config.yaml
hidden_size: 96
intermediate_size: 512
vocab_size: 1024
rope_theta: 10000.0
qk_norm: false
extras: ["capped logits"]
optimizer: "adamw"
weight_decay: 0.0
warmup_steps: 320
max_seq_len: 1024
doc_mask: false
train_tokens: 114700000
max_steps: 3501
dataset: "wikipedia_en"
Each number is 128 + 24 x the weight over its row's rms, rounded and kept within 0 to 255. Layers, rows and columns count from 0. Numbers have three digits each. The size before them is the row's rms in percent of the matrix's.

# o: layer 6 attention output (transposed), 128x96, rms 0.122, rows 53-63, columns 0-95
# v: layer 6 attention value, 128x96, rms 0.141, rows 54-63, columns 0-95
# q: layer 6 attention query, 128x96, rms 0.142, rows 64-85, columns 0-95
# k: layer 6 attention key, 128x96, rms 0.141, rows 64-84, columns 0-95
o53 116:129136117124102129090106113094111130175145151165171104136114103089137127210152125136163174132102119133076145154120121126137105110138143117115171132117115118104160107135122104115115152107145123192128141107122145120142105104161137127126139082093132142137131120131147098094111134121068130128
v54 097:136147140096101124106107102091157134097148099119119155127127139123113116154170147149129119100099140159119133144144130131162109166165153165108106076137137180147177089115072123109124139091096134091145118106124140114146126148128092127110116125148169104145125108091165081135129127115127141170
o54 092:123134154152107126124169130104116130118115115134152096128120139128136111089143079156161119052115107160149078150106153157136128103115156118174136166108162124162142126139120121130105093118144139147175121118137100150088134110098083144170120128130130108114148094105122135101151111132159112177
v55 104:073120150127136169152113117132113148140095132139134182130133112136085145128148100119127129126151109113144076121127134132084132117107135115160118140100135130124157110090128085102116144146113138058135120139094183135128104132146151180082130126083181122097104134122126133158098125128136116157
o55 097:127104134122122117164142147184124121127179100145119125148155147180095110102127140148101083105178148120129169159109164176122177147151102130142094119106135104148115130134130136128151072151111114096129147141133130127085131144113123122106088163157139105117147149091149111133135106130149108157
v56 104:133138120139161071165137164148119132096099122126111086139120093183128153073124159117120101106119128157121168111152129100117144155140129134140126141140153112132118110146145093119126114135128126192156133130119044141124146145134113090150131102096137143142115140150127136148158084150124123085
o56 088:134135129106097111095089122069127108155161159125154159080084139146163120161121146137175126144087100127105134100115080104131149121111095115131139118112118154094141084126101118102120190143128147125094149124120156140149119139146134122106156103073121157134130122151110125118107113107098133100
v57 100:078151179082087153145137155121145132107128127137141197148141141136146126121156119135166087134134082140138123142119134127104131124131137135137104116128109144138145133099156140130065148111139140097139141144092163139136145143156123167123111136104159128138107134066142169138088099106169141161
o57 084:108111139122145118160162138148152119125204099170128077132162121154095150075138146153119112108145132126121129180137139173120161141142124132181124137104127113133119153141148121114156101122104116111163133103144152114099096164133098101130130150120154094102158115104123135108146121176155133153
v58 107:122135187082147178099110122087138144149151161126137178134098128104135101126123160110109094102134074100087188146116116122127150135136130124120121122136101130127175096088137161111120125111130127120111105139140167090145155106117093172098115128118107117117135153124140168136107147119137108113
o58 120:100171137125177132161139121136136165118132111111121113180173169162090125094129145141151103144130125152136132124144149126139094079144118125171113135099173118156117134123163125135174169133105121114167116118130092141127108114131157126116147178154151108110111112109119146114169093168162133143
v59 094:137108064107119084108133094123124102103125068161143106136137107107093139148133112117101152148152140144102087138100135143145100134110106142086120148169142177097159173135134156133086138123130136130092170116141120164115130128095101136177134106112107132151139128120155088116133124133141161142
o59 082:139095137146112128092171126131122104130100102135159083159156119079120139131122122105134159083138175156131161143099157138114116122114156145137149154138120095113109183121147121131107094112153122185165139136101150111154105106117115105202088131129121120160126124111127096104113130145140147111
v60 114:157141171122153182114128115129124129137159156130095135114165177142185133136117120069094169149115117174144061104135135128111079128144135099134131123116113134132134121102153134162176139138110155102117095130150141081147123125095133138088096110145141112110130125122137100140147125138116107137
o60 133:112151127103167126077135154134136127143102161146096113154140165107193130163127096084130131110147131115149126104174175113114114119115145098098095109111157147150137122135134097185144096110114120119134162117144094150109135146109119124121156131120121118108121152105160162117109152149119080175
v61 101:107144138116096145132113141128149118115133133160122141128137173158097162195134157192149101180155132102143170137100120166095107129115113130121121110090167117133121144114125066145182119130160122111123146132137169154131121141161110121140136133120159151108145085148148122108128113121130089122
o61 099:114094127127152115142121139176139129095119084081108138124156133182146166110116120172088151159162151127108101123139127130090143145110131141148048146113105120137133139150134185128107077143177121126140126111130140131137123116140131125114144148123121102093119140125110143165161122085148121094
v62 110:150113111164115147154121096085123135102130092155143128130096089112115146118086086161092101133095143143122108130067131100093128158117131127124153130156100142086142148109152119128094123121138113130111094140122170108108119101116083092125155077150118114164133144122121150126093158174148115136
o62 122:161118084141107132114135139125120169121115130104096090144150177140106117074093106157104099088124157152142155116107167156152120106145116132127140164125101121104115136136172127133156111107145142143128128128121142174133150120131134104163094161134128136206100133131106165145127126178130126097
v63 103:116125138099133170110084139140105154125164162157092110124106123117101091130161107138163121126120119131130075142180112124138104106154087137135121105143170158150162117138060118134155133128126142100071114136124123125103153115152084123170116134145141101143131111075127094127132122131106119158
o63 106:108127184168124148133157090123136102139116155130123167136127152111142126086127120152107121097119111103132114121118103131128114122108160113117134132146158129149160171046126123182132100123155114103156096092132130119120122114079083120141137102091137127097141126089152127100110138147162081119
q64 102:097129108142133098107095151133135133136123128098152101122187128156144122148126156118090166105133099086106124163142100127133174136118126110154162150099122113168095123139111152105150129119131124139098103087172092131131111129137117077121114094124126077149158070158128117148122170154113146119
k64 097:110110140116116121104128175142159132146158171204149176129154115117096110115082120125121089153157113094133130106122135121144094133148125099138121133107140093117122125149145111116140155125136164148159104148129092142175142114120122113131110122168128094130089177090104161136082130126097129153
q65 117:184143134118078109154128071061107145114108094124092086126106123149126096144130129098124114120106146138110116141126140140123127153147085164114112087149165189141132146108125141143113112106135098090094140127112142160131118119144123128135093156130113121116138087128119071163140101137117134115
k65 112:089115104142118157101135198145127120159114130108142124120137195104135155115129148095126180144150119143122132134121117118137100118084119095131161154130080099123119112120105152121072106146168126120130126087100122061113108112120137129123117139112146107160171112117121133096128140167132113156
q66 095:091078159120086117116073141126138128131143159130169154137123124140122142151137186137101087093138129115131107154126138091134131111109096129156120200111085088108155149138120121111152120103124138148086125127100105115148128136127089082122120123106117100156177148123139117111103139122125090130
k66 081:165159121122102135125173097137068150149111136156094095146097153140135088156126091154101162188130126110084145130113134170143119143136139112098090150134128142110112095162107133142150170120099131115119170147125104094121163153126123126146128096162122142109084118137121143116162117101128128147
q67 091:135106156113099108148115126106113147145112098112126134113164139127108131104152156124106132119096114171100142150142124094138079161107091155121124102122154146140176155101129166112086116137150125156125084104122117141152128140090129108111087168105112085129138131109126065108118106136109177082
k67 088:090107154132142140160108143090126128105111073122124139147090164114137160119117111095132106147168135129104118136126116109110108101067122123178196115128116154162129144136151141131098094137153118150114162086122150108153128134112114140131141116078125103154174097131150112125119154138097090131
q68 100:154160073134132156107167113130109123100095110130095118129099117097156125165102098138125113193124126126157150107131131141122098124154148152120120098122125140117115085138165125125141138125088123119175146170138148140116154138127169167159165127157115170124089171120117180129133147103148146131
k68 095:090148149170157090135102136128115110152141133093159125156152099150126122087168160153130137092107105131166093116104145141108157150153163146127156149155142116130145122120114126145088122152176111134122120159136123123096124094124127120044089148162161152125101113137128124106128094113153134118
q69 077:102126138098083117133120166157135148144147170146141144167123128090112144135121146148089105142109138097126139139152144123106164123146099092088084174144079101103116103152106125100170129132133172100118129124146125081139155152137119147115166122105125140164130160155155131123127096115164085139
k69 081:150138126117133108134149121139164174131116115140126099129124076122122081116159122157144126156113119127133129082129124151150090113125127180127046078118139137126125119135156118141164156133086131074141140155128115168134163125100120125138111088181106123107082144115136152137131145133149148118
q70 092:157119096114153110113184133114123140127102084112096121142131116145097148077164110154141142115114130158079105151139116103133116162113138139152153089112151162161142139124127167138150145143095088121120079109123123157111106117108157133125114157138161086100122074129109147176145117141108151142
k70 079:120093165149113132137061138086161102115118144106122129123157141135147102129134137091150163088182147139120096146133116102118153128127097090171153146113137143131098107108116122122098118126109129113145107096125149091127090164149158132145153132102102124142158110119136106173100122174080143100
q71 091:163165136114173160120170085153136080085122104137118111129096121121161100151093089120148130135119129106113184112120114132125124143124193126137133106138098110129102074151124126124130143109118097134128150146134153171125129104147137168144147123166156159100095150145120146138119156145113088111
k71 094:107157120152127104080135142184094165166122139096153080151169127124122094135174144148098168123106103152117102097119147130126126139160156139123115161135121112122155145111125142135147128148136142078145083121152115134099108098107169101074086122165119111117135119114119140110126126134161133158
q72 083:087103130133162084100095165125139094102174166095157160105130133142146138155136145136123167127158106110165130123137126152108163094116153121129127173175071139124114122108135087093115111142181142134123135135145125118115155128107128117114128108100112153113169129136158161097135175135129110139
k72 092:146166132115144146104155113115099120112128176155123162144095172107129127155082132125151098157125102113119211136131142147143119118137116122076156127131165155158134135167107120125125145113127137170143153138145113139157150138142133146174144095134146101128094148147126157144158102085134142087
q73 100:110076121126124106166086122126087156122123105100128128126155114154096136159169140134122130120149124152135106115145104098135124118132106156176123159098150094093115178091143122143128102116084114112153105107145103151105116139158172087129116144115094088149154108099124153106110121143141166172
k73 087:114140144154160134142112149100159083112127136094129139125105147130177141086105112153121154166169124148133127160122129153101145129139133139124183133109096169166114101124114145126073093162151103130106152166105154129092139170113124141112109152102151161126146105183161132141111148130114110136
q74 086:099111113138130089101099148126114124146120166145111148105128130160163122180138159119075110144125126118135102124117115076106157147117107117108113164153093080091138152133104131131150139127144152066085132152156085101112113159112108107115147140126101158111137147171124120079130161130140136144
k74 087:163112132134122128124137156103176166112150181123121138124093153098113139137112150137202107130117134103140139121134142171143140126126096136125090077148162166111104114153102128134117103112097099149157104148124134134146098197135092178169133144134144105154118134116146139114134128094122145128
q75 104:103124180136135157163126100114136149148142078148134108142097102151088121072156154129122109129137154138111110166125125102136105127102109105118143092098142115119126160108106149131111150157137119127116106115082102105140098151160128147109104168117147084151110092157098091109120086156111159100
k75 094:149084067086091113121104133104106120103106080150117125118177103119128156123149084092123138107123113131103078154189119092111141137136158114153148149089158102138124148134151116124154116122128138091110137129143131112114118137151123110163170130131128103149163120102152103137135168163121135145
q76 089:149151074123113133127144138164130121098152134111120140134141153093167106154121132120160113115108131119116140105109118159101125121173121175147148118129107148125141082137128072151166136116120105139117161123138138190118119062074151109143127111147097168135117141127163150141145151100142083135
k76 091:130156136097096107132174127122126131137137140083117113147100096142155085110142133157120125147080130127109111124100144130106078161095118152089100135160102177076107144115150157110121136142109131132103100110101182133143147074105105127115123119144117130100097148145132111134142074115127105095
q77 092:074157140165147085131153151175147116113130173134101160137132150126140119161121131128133100134115160146139120106133096145108204130117118106125110178124124091136107121141134134119121152113143155131154181152155096109102111174133124121135147107104131173114123144123113148078116174112145104124
k77 080:136124125083142105120170134151158168120122173081161155148135156071115112097115143110149098174132130105123108132124140143139154129146107169124090077152128119093072098155165143136155138136152130150135122157095142153109119138101122144118130149112149099103106149132134135087145133124175141132
q78 103:124105123109121120152083116146136106104119119107115132120175163191095125171144109150126118092134115180099119131117102113112146086159128107155122150126080111131128171090150128114113107119130117112143108099109145121112109158112160095123153135131124116121186120099187113091136160154132113152
k78 102:095134133151152109148109168170171090124091133090153138133158103110130135105103123124121157147168108121133130120134118139105198138116133119133159123130134150135122109127114154143085101142159103164159145173145103125104136139102122134108088170112167200131138127142132148105106125151098114147
q79 090:126113160134152126165105164116122162119160117130104132170154101138122097066122150095122103143095136164134089112127134124136084142117093176132148089103174141143171143159125121169139115124114122130119127104119094137168135080148139117105095154150126137125111093124162101124132099133110171134
k79 085:093094136128100150110148119091109127098098145106100157113122128170122104134167110150155086092087143159128092129125131143107104087143156091176125143130134112086128125096114149119134157120105124088136099117092128137110116142136105131095128165065138125146141101154127093107143140136129081155
q80 098:154151123120165072100160155166158071115124131108107096132116162097136124151107124114156135137151119117134167115136113133116168102154140167120135119152099129116077090135133102110136169142151151135138162139144131148095122112129161128135145122116123163139073125182096153146169162124142113125
k80 083:124122106105122140115169108146127139165139150129105100128127121123130077077125124112132127197127158113125172097140130138142126119120140134076072095160101165124111119128114139120173162101123129133109164126115131078116138110116110150152140086156105122108110139132132160122147104105188156100
q81 086:137113153124124143124118105130154135112126139087120121121114146154084159184135134111114129141139120151124111154110112133081145120096178131135087184111087105102086133096105124152115096158116111115124095115118093101094085169119156115138126131100134143130133101116168129051126124125107111124
k81 104:145132089127133129140124162149117041111108102147140105101181114122111134122112094144106176131159114151132136150163108141090163124086143163134190112092101109156111141117136111128143123139153120137134160129130112127095117141117147094116154146107158166137160117166137135115139129146117157160
q82 086:109130140148100116138124092137155131136120112110124125119139106155120136123154144120119179142084144150131116139087108102112100149057150097115092136138157152113140185103156134115113085155152139128123090108138123121157101186117138135122131153090125093120158077155124111112083090136120145136
k82 088:123107115160114125116113138138086105099053115122154133110167135123071158136129110163116150124157119180136154112167121114118162092141152109166178150104117115165131139107107122114101110156146122136115116119153103131116123134131165117106091127112161141161153109118115104108115149153103140178
q83 103:110136158119124153131140130070126129142117106173128115132111108127154116081131147115108103156102134100149145146107158117131092167102125113103113089136194162146144111145117155133125143133105125163109110132078122105156139098136143167144093174157135110153090130168113122149109087115131170115
k83 097:146100111125102163130127071127112129140136088198087082103117117174143132181131133130132143103115148129122133160114132087128114114110133113125125122127150124142120168123151095116124144115100167098109133112129144141174113093162132162151165067154130101110127090106135126164130125140117150108
q84 095:117133106134131125136146208150147142068130163119090126118127083112122135107111155104150104110107128127110181121157111124128145185101168135128143155143132108131074094130095148130143123152100116095143088109145068130142111141171164120146131134117121129152114094144119135138118147128112132130
k84 098:134106143125105151094123143135119104141137155135094087104145142074116120123112105128129145143145090120133111109152119141157116067158108117157178139095099110124087123115142131123165119137122121151088123099102137182101126123140108131162138087155141076126168109121172135100142159131166098137
q85 098:099157169126118138099107081098151155136139119159165136119104122157148133131135132145112137164090126085176149157136137098112132166086153106111070128138128150098113160125097159113091094136137169091125116127127124077132143184110117159110126138115135106132145154160092134134118125140130140119